config.toml
num_hidden_layers = 8
hidden_size = 160
num_attention_heads = 5
num_key_value_heads = 1
head_dim = 32
intermediate_size = 448
vocab_size = 585
hidden_act = "swiglu"
norm = "rmsnorm"
norm_place = "pre"
norm_eps = 1e-06
positions = "rope"
rope_theta = 59200.0
rope_fraction = 1.0
qk_norm = true
attn_scale = 0.177
bias = "none"
tie_word_embeddings = false
parallel_block = false
init = "uniform"
init_std_qkv = 0.0449
init_std_o = 0.0449
init_std_up = 0.0449
init_std_down = 0.0
optimizer = "adamw"
learning_rate = 0.00354
beta1 = 0.95
beta2 = 0.95
weight_decay = 0.068
lr_head = 0.0118
warmup_steps = 247
schedule = "wsd"
decay_fraction = 1.0
decay_shape = "pow"
final_lr_fraction = 0.02
batch_tokens = 32768
max_seq_len = 512
doc_mask = false
train_tokens = 147300000
max_steps = 4496
dataset = "wikipedia_en"
Each number is 128 + 24 x the weight over its row's rms, rounded and kept within 0 to 255. Layers, rows and columns count from 0. Numbers have three digits each. The size before them is the row's rms in percent of the matrix's.

# gate: layer 2 MLP gate, 448x160, rms 0.0934, rows 395-447, columns 80-159
# up: layer 2 MLP up, 448x160, rms 0.0885, rows 395-447, columns 80-159
# down: layer 2 MLP down (transposed), 448x160, rms 0.0816, rows 395-447, columns 80-159
gate395 105:118133105137135159178103103119122137108136168114149110141134113137117080097112098159117093137144158126137130119148145128126158100129158123134108134154127164148120134119097151179135104101118106141131117089169109141152104125106157121155177144
up395 113:151164129131118153085107169165115091087147103146081115122098147105139163151156160133135135089141091133143112159141173136120122144128102134178127157130103116118112118120141119117153096144161153122138171144102181127127153146165152121128093083
down395 110:136111112092128145102131156165097103096121126168065144141122119120112119148138118129103139097134099137093126123152133130141125156104092111149127159106098137143125110116126135088113148112140155139136135109102163102118150136172156136148076130
gate396 096:150127092121083123141100128081112132142119150122120097172098133144133084146138104130072104118127163128133173126085103107150146144096158172100106173150123138113091114131148147143122121112123163144130135112154111134147138105100122112100123150
up396 096:106165090082137124106124140132150133126121157142146186147162137111136173113126105102154089124124144171101101154143151095122081132152111113124113157110144106164145114073177124116100112150154106091158172087132071116134123143148116124132152125
down396 096:108092178128118136153164169111084136133144136095106111107103165120147116112165171166070117112114130144115123139123093142138118165140158138125132131139162116133137133152135109127126101108101113129123080121167095090136173135162164136143125148
gate397 100:162151124150089137167092117105140150133116172095115147097153098157138122101126139117110156134102119133124145163103146124136154116155127151108187110105152143106126129146135147142116118117080102117078121086117155145172161141149168155114124131
up397 094:169151137136148131148116175098143140088131148147094122161099109130143133121161112076072145123143089139090128172119150113126157108170113114152140131102143125108107089183121118128131132157103152120114122098142157167163156130137109160089148154
down397 092:135130104165116125093135148158133106112152127103107120136152172113088143147120104154123116095122132135130132124142152099093106147114112131154153141124127118140112162183122128124100132158116121154098126156141154145083116138127161120118097144
gate398 093:128121143159107119097096131126130106154151091133114139167109095101138133150139138116120160127152135084129110127123112116149110121105104108108102131132096152134127144174148118123104128122130134166162154116112140181142063100159109083065134121
up398 099:096135156146117115126114132118123110119098098124119128150121111081132121137129131069129096157093136135131117157178122122142130110132154092147106148143107179144087121129134129117106160166151120111126143149120126145105141090118127120109114115
down398 101:128134157180125129115137085144133121113140087074104109104116192097135149108111144132149126142106127113136083120144136140125123125145119156131151124106136115117128115125165086164136098092113145141107124106144098102132137128134133140115121143
gate399 089:095116142089134103102128145166154144121144119104158130119104124150110142123149105138089125150162145094111120116102146143118150084130150140102178153122149125179151145166152165113134090104098143117100134147132126146142121121159072126139100130
up399 094:165126155139106128171117134114092130142131158158120114153134116128124117128150152103105138135082129122134136145132119104118128122108146116145115098104110130120124153124142112143119128092117109137108147099148120106180106163130157097102172125
down399 094:143145163125098139128148144131085105103111136158082129173158124115128137137117133106085142118089123094123160122159124094119154137103157112126109098114098140133136134137144083129104127122124077138142157120163095109132157116117161118074156137
gate400 100:174087135122101112113166164120121140102136122123127140137100109090146150153158134179185077118162157118116124173135119174140114137147108137099151150156096179115177159125161087161135103116143148138105121119150146107106123121152135097159126136
up400 099:172132122150100133134172148154127169103135132117176125171099138127150183167141109163111143108157160109123143152163100188138138163109128121093161131127121191163159148141169114132111138110163146140099100129108114150105113086135129113167132152
down400 091:108140140145129162165115144116157152137170137130144111136142070126122134112155118129122155120159089097190123140142121141093115146154152130128174124126168158138132133127127125132103160143173119137161116138097144106154112139109107117133154112
gate401 095:132140108169116120097170125094081103127130172110136099132150122115138142155158115111161145110127132091151132148082110136099123103140137118093126134128161106158135077106129148145144131096093111118150102158159140125114128126162085112169126129
up401 092:124113126104158130153099148141135126147131075135119185152098146131138091095142140120089151141147176150103182112162127100167179124154126162147167110132104125143109146152139148109154124115130124169143155123122144091148118139117140092121117138
down401 093:120127102102141108130140109122124108131187092125176128113140136118115137106131101126125141136155103077119156110125121131176158110121082118127121135124104185164152096126116175081139137131120118142129124139160166142088120150120075130118125172
gate402 098:161113112175118133119148109149117102164108143113106103172119212112163135156166127112154111143113116107146144110112144097135137107136138146081102126184133128162155117129138126133150139117103126174110142142110120117106154101164150104100113105
up402 088:115148120143141150107117124059099113095110127127128131134102076161111112137107160117142147132110158112136143140145128133146135104103139106155196117094098138131136166180169125097117116089138084087160095128134099130129122142119102150146153138
down402 091:160102137126098101133117108114121147165125137130112115140118177113133124180109136149142138104131125106173137110156129106172141144103148108101133112114143131163147165146168183134114151124136098118128138134137122113140149143105147125153100157
gate403 096:168130108128149103146121087165092116138157164098115105103151125140108100124137107123151099126135084100151102140112169095086164080129125167120130144149141116107140098090137133157131132137150129142159142123162129110130178127116131116082139138
up403 099:087110130112136095153183161098111169133131176183109134126076134157159168140147141130134164134122137109144136101072140131131134127155137100115124146099137156152118162152137150126143153128125116114107105107076149124122137123103125091138119148
down403 099:111104139100159109136111173092125133135130121113126144138142135126171114123136141120133135123103139095154130126077161105129123133111090110153150116124111127124142123141152120189137112088118126106098143154145133145166158140154122178113143148
gate404 102:115133125157118170121103139156148185129165118109102130175078167133162111134169144113107156142121108096142135170144109101141137151137137119136136161137153165123119146144127137141081156123126102095134138118147168112095079143097143134127144108
up404 111:090143135088153129108137145112106088139109126163169170096163109116180119148117124160136122153134115098113165142162124152146165148160100149127126102167136127114100135123097083090141123146119130142120147135157115092190116161154121116126063117
down404 113:125123081109141092127163156154125082153133117136125165106178065134084120139116157110123107119160150113146150117181081172152127112152140143129109098109136102096162089114075175141166109119111088138175114128132105163157113119138100135132113159
gate405 100:170111098131150164105129138147138136098159125129107110122102161117146149127128169172141105138141165084128129128165095117194120154112097137093098159122141122175098098131136120137129135130068148113120113106132099116118121086125123067173146083
up405 098:147143112152094159124132116106171128136125142095131105130095138156092156152101098160108090121112158113084075111120106152169138154083155110125132150110127164153140141179132091100101161131118108148154108099169097146087118124105115099116117083
down405 099:142111105098154139147126126096148114117058115134132089140118140134150143140150090124127147178090140130123101101143107162152137167100115112095155112142170165112151137124138115155112163129116146132147107126164103104138096104083110110133125138
gate406 112:094097129138130153133135104115143124142157154163085124102132153157126117142203135122138142129130135055088120121134139135135145148138112122112158130118114130139103136104168131153124167115131100116148125129097138097122088129100127095131124155
up406 108:172126124114122097121132163138111115158062130091147128199109115132134111083097134113125127122153119174173167124117137118091130094131158172153106138119155109158108138169111127112148116132101136152135140114158148154107162142176127169104123103
down406 104:156098101096091153089141138144121168151165117105111129123096136117135080126139138137139149101194098135123165140080109088130103097141178134141149116114119082159117134143100141099146160115123102144157112152144169150095123139156119158128135112
gate407 101:185089113191123129148122144113128113133143100167161156126135158134141135112150162117155117142163108135113125091167135138099143076123109115126156116161150113119121128100121141134147146079136134105105117097111132131114145161135156093112156114
up407 098:102142099149128099135147104132167144152135148109120122116178140133077099136125135192128106138093112117142120131146123130109126167140143119048081117146142141169167148114139120111135120137151142155127157116131131097105143170099134099167062089
down407 103:148148107191135125129167122122121151119125151087129160127136119105124091119133120125123123166124109168088111143132160129135091167117163148104104086134161118142175108120131112094124188136154143135168110099110122139098187119143166115153080103
gate408 101:124171125126119141135140119111130116156105141147136137129147154120123151099108168125140150128129114106124116132069135141068122151137138096128154132134115114143085130091128104113150146146141126113150118147154112133119101113068162116129159126
up408 105:119172121103126151115145137065144137127081141155115121091149118113093094108106163148096177091164143126146109111101139132129147108153138087139116109113136109120121119126160141122120136094159145128151126095123164134137117127159110141133112129
down408 107:145151114087097109136163131105117155128096131149153131148163144095107127151112176139110129081161108146108131099119123134105092095136128084145154126142097079126128139109133143113136148133142143113134141122120111095154107099115146125146133130
gate409 097:090159146110182124106095131115123073179083123102134165131151160128099097178155150165094084156134134125127126142095111086131148125185113144115151114149162111133135127113094122138146140099124124170107155135108147138077077103123163109107150098
up409 104:126108078102129126126109143145136134138152183136081104121103140103098150120138143116177112119145146111171098152139126157127097117097118129153093110110155164132113110098172080104105121178135155107177116121145133141132131149155108113165123131
down409 106:134121092117126126089118124098134112132143143161105147160096153098102158127142156136113080157158154158147118089138110100162135121152114133092123130141127118112135095132164133145165124098147135123112176132126122164154106141108146090079164153
gate410 105:165103130112096116154075101142117123140115137133109123152100117164156153127126116105088163120158127135119108158128153136112118130142104117142152137106158104100140161120131117124108133115115104149124114132150088157137177133105119163126138161
up410 095:117119104121153129119118106164139142092103127156113139136110100126126127100127152099095115117174159138140151103128144131135130149132097142126124094106167106144130138157162133148113174111136116105127122118161125140142159085097132164135092129
down410 104:102138136133130111122096096119140113171116119117114105075138117113079119084108125187141138117153115115151090153115164141120100132104107128158160091134146103082120082166140131150105135111135123129138132085130073113058104120123152160076092113
gate411 114:145082171146080096162113102161144177170157127141105100162150097120132115087164120160131113151131181078134132106102123151103121117161191118115128131102108100169138146166156136157152130136150123156153109159163125169105095138105129142148134131
up411 116:118139108120163132107126172091107093106115122124118137099126139173140111146102139135116155099141079150133098137149141116183126137122072167142133165125121130083129114099108130102096118103121127108071153110101169070111135159152086115115119148
down411 112:078140122125149126100163103142092088106110148133162142105123133126135128118130140126122138125153119149117121146134149127164116136105085140162167154177132131105097131079148142103094152097093093113093114109076162099155142148159115122122126133
gate412 094:109124117094118122130133144148144146118126138137107106132130110124124124116191129161160121080101120076131119095134137123156153128157132121117142187118134150145133112146185156148150121121149121120134165130156174148080117134117103132187102096
up412 091:137168123177133109119136163119169112144102128148109146143151151113139148113118139142159100129151162165104078131135081103136134136086128140141116093119077151142082152142138072127153163130134111115142086137134115138137145124158161132090107105
down412 094:163120095121111157132144164159110102125134118111159141166188114134122106135126127129126135113100145143125145156142118148112127098158163155109154110128143161152142131123120105114122104162120149099134149113135150090126152123146114118144090124
gate413 106:174127160152144112168143128161121163091126090125153116142153124167156156104143159132118142148142133118133142133183116105146159146139146179115135126091136127136128114138146110163130076120155099131124109160115086157166124136116139129202105113
up413 107:136119140169118120159111130117135154085125112119136084121139160165108152147063153135088157135116120115125086113143127159078098124140113193161101122099109118164109133132099087144137094117162129122121130088108099164175120129122127117132140124
down413 105:164079118138104164132132133115117130090157098150153110166108098100144166104130125140122165136092109158129133125150103142146121144151105121119132134139132124125142138078125099166119108171150092151106126124049119143137104178159149155140139077
gate414 094:153145130150131126152129120121130118138122189144157146129089143144094135137119147161116160171140133132099116136131150164146147087107174086120171185129140106111132087096154141146148089117159149104128133124125109090131146079105115126160185129
up414 097:108166166128129118129137158104136143133129136121101105106121190137122085104158121142137099154149103141095182110138147193108136111093119109121128097175163141127126131167085132135132111104102148089123110138105110100158079106146129154146147153
down414 097:171114115125138107148100135104117102149112143143165179156121107159132142130114147144126094134162160136126090135104136146129128091132110150152127139077140141118147160112140124136133098149127118125128135124158081131170101109122167139121170153
gate415 102:136120157118100079109081093097105160114151156132116122106119097131072111149115119135141135083180098142135147131128112139112168114110094140106103162159095103099146115135153153116087151109122130138114134157114121125115122147122100126088143147
up415 110:150120120087121141164130154125119160125145133139163131144144146130114112150119096178134112137138097106093127076137121122125107129108144122107144155130058073089150079105108139092108115128152153138152133131123131132115129144115171134112101160
down415 111:110136158095142108192123123128113139149135150192169101117131061129111142135150123121110159094120106102167152128123139131145136134122136121128139157111153132095105126134160103054142133127131132138163115114155112097102151123108105106131133121
gate416 109:131109122081090119122080163127140156127171147073102104121172105145107096097133142115106127095156112100111090113110113143113116051163156152134118126123084127104097097137118135133101079174118165127130102160149151102097126126117124156137137139
up416 109:096125167168163146133166104121119104172111115156137154129108153101160139154113170117126118154160155136160114152137134124166190155099115074107107134141153106121140139142139126143139167092142082131114174091086113159130113131150105088121129101
down416 109:075156158137137108113157115097123142140133151162122156151098166138141125154115143107126120127142153132162133143116168145127161145119103080131131148125148135145152102114134140165125155072085117135121154091114128175145116141168163082123152116
gate417 110:154124228110084111114150140124138104133138091131101129129121115119105118132135148106101191140139116121157122076079116105089094106076123118165143135128164117164071121121163136112116129112103121148130167152144120133105160104141144144094173160
up417 103:144163091116154139126112138075089127147126153122191153156150107142117135161129125119085121110151163116101141149169137153129149121171151138095139129120085109108149099123100109109103145140088085155169098131154081113137084099138130115162088094
down417 108:134192137122125111130151154106115122132140200111161137127117107172104096146117085114096145116148158120110152125181121159106115133139128156088137132141106127170126156166153157122099117088093117148158117101149106082094118081150115135127117119
gate418 110:169118164123147163166143135124103164098152132145148083107109118146139150141151130141110155139115111121088131101127161111150094161108165139130137140119107116127134146113130165140105097103128117152104131135171140112135140109159125159121148122
up418 111:063171140122143120133154155097156114152148112162138124128136121159122103099134131110106124116161119131170193125127146111135126112132126131144127124110152121122155116141168120158155141114150192167121118081140127126173115096131093127141089122
down418 113:128147154156112116138127117114168155129086142121100151131139112115129136150143088113114087147122197153131118146111133084131145163124132070117146155080161134144128106124140133118135167106125123113142140122116140085105135132146122102105120117
gate419 101:136142132112152128132132176131139095153112091110112137120103110160145146134131132089152147111166147119099093099119136134113126088113164077143101153122108137149120115126146120096128126131082126130155118134138092107159110078138111122147068094
up419 100:151134152137132110158122158118124149143146135102096087136140118169138136119109162104091143105126117115158083107136142155162154080107140108138114093132137127117101140129140112108116093122100133157140087164139135103145140109086147105143133146
down419 100:103158117132140137180136077104148120173124120158141132115142106077117151175141116096148118125162133136126154128126168140127100155124149097123103120134133099143131173151124144125119110122137149096156126128158131128125101147126091124156145113
gate420 106:087166142143152101110112121119098115124144122105158176137123151101092123168146139118123114106181097118154098096128070112138116152096172152151109153159127161122147143147160097155148116099108118133113130088159120143098098100113148130105100128
up420 108:075128158079124133141128087134100109114126125089130164122156139088099145135094165114127106157182132134160133097113072108135146143108110140103106157123120141119165130124140107168113100122127126126092155145124152138138077089114170094118128112
down420 100:114083128131155129123107140127113117087153124115186150153113129089093140113155113106141124146149121133108101125145087123114120145125157121147105136103136140113143129167123109126149078184116122120117128131091152159118108085101155151135137085
gate421 096:138095179101127111133143155120113128085148149156101122163103108140146123118118143127104104114160161138134110151130092117130104124119128098144109139154156140189109125169140098112147136145139134114095151151122097133096115126174116185112152126
up421 096:153128141145129119127148185155141137107146134151105081076129126135152107120097151147129083128163162123134075148144104101113127138100132141122144171145154131135078116118129134112141162151138149111072126127150121137125120163142113169152149101
down421 095:117100111120138131124157133154127131116140134118155075144165152094104155129092153120119125115134099101175073090149109139124149176152116101126120119093112124100112105106104103159108148185128125090120157147119100107111098164068134148138145122
gate422 113:104131133101121120106116136088149140158152172105096138132116134126123058119106155107121140090132150103122135150083153143146148117089146092132155159110136154144137121139144133144138122147143076149168175141168116137147105100180160121134103091
up422 103:176119141164145135130143107134092123105140067141165102146148130154136131158192091148111125180142115106121157105191144105096123134145137157093100108162152114134088117129145098120122141085112168121093112139100124099097130162115116120132131172
down422 102:144188151159147127109140155093116124117097095140207119149166126117128131164144145135127134163132127080120134138113120130101128122142152110101155127137128095123114140140153123093076132053100129116121105117113119101153126127143116111102146137
gate423 094:145117149098080144098161104153071114125143133180146103126137096108168139169150112112188097099127145100131144087179157086130108146143125106111102134135093124111162140138163135126144126102106153091093083133121119126113114115170160121118153131
up423 097:100114133137107151173159107115117107111130116176159108188137116098138144169132108125118116100158136142142144103139167105173106125110133133085113139132145153105157137111146116135103138122134135112136123097161120140162090107139133116120151113
down423 102:139086133101135112135138059115156099130162146162173086116100107118151106084125115137153106107105134127165114136117159160129137171126153130135113145111144128111151145139176113124157152094088129097107104145139124147120066136121108148100118132
gate424 094:122148131134128174089130146134138170126112133146139134143127113113174168093102127120125130110088103090134118117091168113145131126170158094142206163120113131140125146190134131145147142114163119125132126141150140111107133143098129098140114120
up424 098:130135102123130088182108124152094111103137119111124104133094099141065114109140132107111096146141101186154118131177095134163151136148078158112089124103120118097112106116124120130094116149104157137118088162131119095103123122161123145094160162
down424 101:068111103111118132103108104096111118105143125082126097118121124159144108146159144104150145162154122141130124154144132095088135118124098113123140142140124126133109129106154124111120143161113151134180167147143151127082152136155129085109101124
gate425 092:099129085140139164131120152062115158127122136094130144164111118137123149131137125092143141117144109112143156095121148124088144128170150099108174137104141150129125168145122194080143121116140091126089088089154095161130113184169122117136115148
up425 091:139129186108116127128119123172119104154143114195118126118145121108146143142183137172163108100088167175097105151113066097144131109112077145116103098152148124139127114125107137173167149117117147105139147143113161120124082130124121152092132097
down425 085:145140122101198122150095094137108142130115131137160177104129178143160097132131137118174142107111131120165112105105113136145138109126109132091129091177147111122113155135121189154119176100126122175125118105172130131138087118119163107127108132
gate426 105:118125191099081154120098150129111125115134109134116108123110106168183112112148135143130140110122151114104136162105122118152126105154132118116162129149130142134150101090121121143091121120095088151157125135131160150095122122168120148155155114
up426 104:158130086180172090132174123128132134157094139108121144142138138082102114136149158116117122151161120115144122086125138138097150115116152134129129116128148125131118145181138137118142149093109123126117109099154091087134135122137136084109073167
down426 104:164132140139099099111120152094097152147103163085119107126143134108132118100122144122072132115177125087136146113128119127130132108118095138112128145139103094149114136137132116142136154063134152143149147136127136123137117102117075115132095167
gate427 089:107180140116117167126094141145091147153125120131137143171109127110135158146158109159118095127092153137113160134165088162122145145093119089126101175144128129131142163115168112120156091120150128134147105127128107131073094098113094074110137100
up427 092:098132137102145150141139075111128097147140101153117111157140097143140147189112144175090112134115116088132101112098118136147120154060174133136096123162140120123127159201147157149111128131117159132132154124109123120106120155139141096106161142
down427 097:118151130156155106130117138118143126154101108169130121155140127164139126092140117105136127092120092098106119102099127096167126158171122142118194137093174108154145144110146088151116128115137145136149082119128144145122136134088117136071109130
gate428 105:156149144143119118112128153161070156075152150105129135182131157160102134105146116123139141127097187101129186181122136111137158082121110128131139133136162102128125139103169123116121103136139124167133111078119152152119122063142152159127128151
up428 099:130139170141141146091129120162097154061144144096135124154126127125114156105106136147144146133100173131122159163146131146158110089087117128141119124151181122093144166114167120121128099157161155169142117117121145136114112082163166142109125119
down428 102:149176109122143123119129149135106158084132131130151109132126201148096147107105146146123116099104134160155143133138156156124146095095113123148108101134153121108115142113146116081163120135124149144144145121078149154119144115145209144143089120
gate429 096:159152158082137164103115138123159139125111146125136130072103124182180122082143125098098140148135135124169138099126126196144149109142124161121115171100124181161125162144131149156111092133086127125178150138145138112126169145112163105130110161
up429 097:138124164086139124124142147127131126128138124111157126134125121143163142113108152111067156107121113151142129147115147159110103126137110091176130112114138134164133140109110136124124155125136128141109087093138095088168141133111112141159118131
down429 097:114130098124159111110150130109079160109150154127063125158152085135129127105166141108101124110105110171076090137128153140092124170132167144148136100102122070140169105147134124135125121133111130146126122138133144128137080093134088137071159107
gate430 084:142157137135127110153156114125101105168090142097091108118123130109168135139173124122148105075098120131111188106081103109126113133121141139136154106150106132130094132156142138084118161131058117134110137092120137156133130097153113114121141072
up430 081:121118159168120135092097152107124175107152119137121123169103147116100132085099138167120161200173112131139114135145159154085164141140126094149096133125106124129154158096129109149131087128155114125122109130153116124104127152136145115133129198
down430 081:128110141148084191120141121136109131126093111131103120164140142127123146083098115103121087155163126115154110114128110128087141072122150138155086123137140121146117154144107170107138142123090105154101131124156125111094113108167143086135091167
gate431 106:148158182124147103124201084092160136131155138087130117124143152124125098153142159114149154104143126105160125113081137125127133083111165146115141151129124097128110122172154156139144150052122115169145095145106135101141159095150132124111140175
up431 100:110110119123115167127095168149075132140109123144121125112093122125123125161140091176097133135125148151095133096143133112121134153149076105113139102158142137141136098103133099123125123151141084108097173124183112113132091151126154144145132102
down431 101:133132142167144114144138118110128161132138127130122119119149131101116101120182156087105148139112129103126118111116129121160126071169128085083118139130137110123132080124171097126166163077084140095160128141130173137155142083150139157101133135
gate432 097:156104153112132095096134124110060142108131114127112161103108105143148119122153103148079148139109111147129146114147093111110125083140082156158119136083144105118132090187147117173145099107100138157126103098116186141120116120140125103118147158
up432 095:150145109140083115129131164161144102095103132148106133147155112105156114078138154102184062124156164094119136107121083103137126141123121158082109110149134165131128107098146134122154165159150130117127140180121081099126088125140105116122121105
down432 099:130118150121155096139141128164120124092151137117129132124136218129129136107132136066172096143122115102114136099166149135153142096129117153094107125146134121139147157160119144122132129146096164112064107133132133134156119127135131141152171129
gate433 100:103132132122084074116153139152109142120167181142155140172107131104136152142147135143105134103118167102073109071125125139151116133114149143107176129133168113126158133127095161154101155125144118119160110124138139094183130132120129064148115161
up433 101:104084116140108092090115138131147148157138122141096149148105139133148161085163124140175127149101125108166121096127152148105147074140102147097141130157151154152118079076130152116174179167124131118144092178137111108124169112128096126133137138
down433 105:133146143131156081096116106131132114147115123150083153126132114089141151137117115137159145143122124134119110173116095123155120135156129115131132140099151138151143090137110104109149152118173117124096088169142095125128172102128093112125129102
gate434 112:149107138149124101081136145122092147118124135127139109127145133165099095127188173119133155183119125064115096105117109154110123102104164150108108111108119124118156130142100162101111110108085141190158147144111115125113171114105129131120171154
up434 109:151130117134132133136126136136104146102135149112141070081178140198078113096167170085113169123129120093140106093121095142108125155100153136135127124136105139134166158151155169113123121107131171164106124168116142119159164151111118071156142136
down434 114:148115106130151103133152112134100125104148147133177102079169121167113154097121154108164120142111104135149097131155144152108104152129151146154117153107085146110160136173128159067136113104110191171120134166109127135119140141132125105146159148
gate435 093:103129125114118162126102104120120095160149148135136106120101126091183147137159170112129103137100184115092142183137114091143127114136116127104127124137113172107126102131147103146098087165065130120107172131129123176113121147141091159151100169
up435 089:097143176093119151131108079144119108105143103147136097112086115101151114146161129127138109120092173114112140136138104121121080122145149146106136135149107150090101114119139081134089097147096149126077114127092149145139128136118131161148096179
down435 098:059118104101151126162151122142152122101132115105117143114145083119104115149127163108162091109110136130130096119107129138099144130150112137118080120137131168126115139104118138148141121195121135147120173096119137101148145120143138143107161157
gate436 104:150119122110152076150128108113132151100142175135119092158110141149133127114173128124067151135127101142139124153104108097113117132131107140127161152144144081142147077132130119115120130133140122114091136113151102144141095119117117124115147130
up436 104:132145153138138138095153146130112104135127081097151163137168115104137109139107125126174131098144121097162139095136118172148139104111168133143145125122107169127129181129165140157123125066094129158165123154136156111103152129180152087138124119
down436 105:125147155127147131125179140128135115146102113117151107131133067126122107144119120137164128126143168077135135121093149115140145114135151153149129152120105124124159161147182112152134139060149106149150100088139140105090162126168131116141125117
gate437 103:127083182163156149091134144139108179179135093130144104132133139145167121126134121100126161123122129139103158092127105127087127125125122122092134075115140069122127113138152114098121119104126125121142128143129163140112132165130088111076152134
up437 101:096096142148143143141098146155135159131132114148170113125117109147132139105088123118134153146114140172124158092137125172112097141136120132100098098110125113094149144107141112100122132161179149118091118161097127181135122165081106119087151130
down437 101:108124144113168121170091105143136128115104138103106143130145115143140131124077113130130133141124131176143132128151133152111101149122091121136130138148123103107118127092131139142141118159166128154112110128125094155175119109137136113126148133
gate438 101:126115152097117135104156086121089134092150093135107111132104119178092152161124141136133127115148164147082147149151189102149131135178116108160134111149111145117111102119138172125088108097136109141130124105114128131144117139151091160106143127
up438 096:126113105142129134133130143089126138148145101145093132132141144140112122153091181123168101135191117129127102155129161097151080115123165120158120109166085096158108124139112170110115118129133133123102161111118143129132162119111137156071120122
down438 095:143114072106104125159142119117148084149162105191108131139118172130104130138145139135129101122111163141122103165144145149120120130148126125146114117142102109142113115102133134123126074149144110118117131132076140165188093150133127156102171063
gate439 109:141115145123150128104139139115141104156137115162111104109155126142122112158144130184157146136130124115090116132161105107132127157157136145119132170194125120151086106157112119125157128111130166128152155148123143129102113148119131146146156108
up439 106:128154173116172170132133156102131090171156099135099130085188123131123096148106170112169148187167084103113129155145148140125181156158136162134135135147167143106084133132092120123112138123108127132144112125090153062141132150135160123111145076
down439 098:190126137133091129130138111151145117159148130175147094126151182133066127136107113136182110106101126158137127123144155173135112112109172147109141106140113101118139102111096069145130111140165129153083067143097117124158153116112142142134135159
gate440 101:111163134158130134137118143131139173102156115129172117125095136101116121139129131149092134107144089129130124101147113195097145119117132149137172146111096147165137128123188121085125161120166143111130108154139107137101101134162134098132097148
up440 110:128125107101158124166140120148111108137148149150099122104172130118107123135130104089130069130115140171160114135180137155129157168136092096107118107117133159121112075093116118128114142122131144117144179121127106108130172152131074148135154086
down440 100:152101080137140088132132082163115122122135135095107154111153115138142123108118130123109121133108141081141117142132123111127156111181126096110130097119129157107161153128132146191120082118127128176151130131169103178124141144134151147159114136
gate441 107:134106134135150157128108136184100131159134121124096120124142141151128098073157099134106145160131142085084114105137134136101118106139116128129151110113144115188115079160164121122123130140119129110107116183128169148149104082123149087134124137
up441 098:134154153163105111142130140123126144094130141121159154113075099161137155139146156136147139095127074150151130127135102119137158100116150162110121170125129131118106138104080159135152100091152117139133143087132100087091114180143106142139112133
down441 100:156151143107085103154128162091122134120130167154146130131100104086092105121113157127153119123132088134094100094097125110122151118120123148108123149137148153159106134093084171119156100073122136120159122091132135110102113144152120133130107131
gate442 088:142119112112120106158106100114110122115119156108150126101127159139112107122107105149167144123104155120125106157138108097110107123089118116151152158139088152132117143123159171070139069139139114122117177153075127140130125111150133146105113118
up442 088:131135084175124144138133114105139175110128098103133197171100102129117180115126122158181100134093133080062088115135139129130175136125080164118136126148110112123127105134102132128143140164129157072151120139118091123120158114126121128112103128
down442 090:113148135149132116111091100124146151117121113145143096115147083116134117182115153132112157112155136102110153131132123128096115148111097158098120133143154101091157149110139177131138141084155141130108170073132143086092146106152124160139142125
gate443 107:110106089113100141140129145097107151144131176120132094144134170129138134077085107107133118136156087139171141095124157146121148110114146144111126117124126097109149115110101145157110090152148107117113136087125112115198106138102106189145114172
up443 110:106142129107082075144116121135124112105110166073135134113110131131172074111100114147104100125111131103130137147117091134134117159138096155162152093161119123161124156103105073153100125146108086174094135125127095138147112128138103133172127105
down443 107:152123122142077175127135100109119152137146149138129134117082148119115088111123117130144125159136120143209112160135141164111106121136107153138106130151132147176095114135118113164139122121133129160110144155122156144173126104126093142170071128
gate444 087:144123092171143124108160104133061149116114128129155140128153147177158156133175179129122122111112087131126133117099148133134118121145120168074148128152121166138151165103134153139124108092138130123129142130164140152137145138140137123139106110
up444 089:136124094090168105133124147132102129102140122124136136098140111169076161079100128157103135103101070132156116076135159146108126130144160141114095150155150141100100167090112111137121143097182132100126113109140114163118111144109179088135113110
down444 093:149101137109134115097127124134116194114155114128165175119141134160126126094069128107132097147131091186124116108111154133117083098114132133104116135151109136123132115140145109103162173130156171141165116122099124151161131119150173127155126119
gate445 097:122117117128143135094156084120067182114127107161156154112088121144086113128123129169107153116157157144103138078164116169111093147116133126130146125118109118130137125154119129113111144079153099128103104124132098158143147145136116134083138132
up445 095:098109136122119149119153126104103125133105073179124125109076089114126127105112121128110161157105168123118105097175117160090147130100066140159120132094141129107081131168090136103114126135146102132142125101122121124122132130107095151101187107
down445 099:134133136123147135071161127149139120109107073170130107122086106100161108101158152153136128130135134142089103166150145149123125156158126147141082113112132136123125132162076120138157106168125150107145143125139144120135161123141106137140152114
gate446 111:145107165138077127144143107149120122122144145137160109151132156159151174134140153110129109170086153094144118161108128121131102094163165108108108149155138173171102153137154128086121121121115149137114104113124131125121141140090065134141171112
up446 110:139114109117146127094126094111171140122114133155148165183102155120143126101120153114132115112122138108155143140171167128127079163126135142102123118120123126131098125143122148123134129150145137109133135129165147105167113186104119148105091157
down446 109:138153118141171122104149118119148141118097112115112139190133135100111098073104128154136148078144118134151137120120110132125123143119151120129170085115145122125131029129093106125149156131114117104130088137113097157102127169137156148092108123
gate447 104:154087114136103115119096126116137118128169145095130139149145133146135122130100110155153137136111135087154150123083159118129146106116124102123201098097126106126091111147157127193142086128117129134152110143139163103095122164134137151145172150
up447 103:125104131145123149087114136129108116105153155105101109165115070113126191158100109135144121119108124107117130153115137113145126142127137124133144126115109155114094096150176164129135086185153132136155122193146153123092113138112108113152154190
down447 102:139148130137118088138096134174096111134083141090125115133111147112122139168130129127157139103136110180098141098162129117147153157121159118106117123112095174144118135094133087095160119179132131154116147163088136104100172135096149168122129130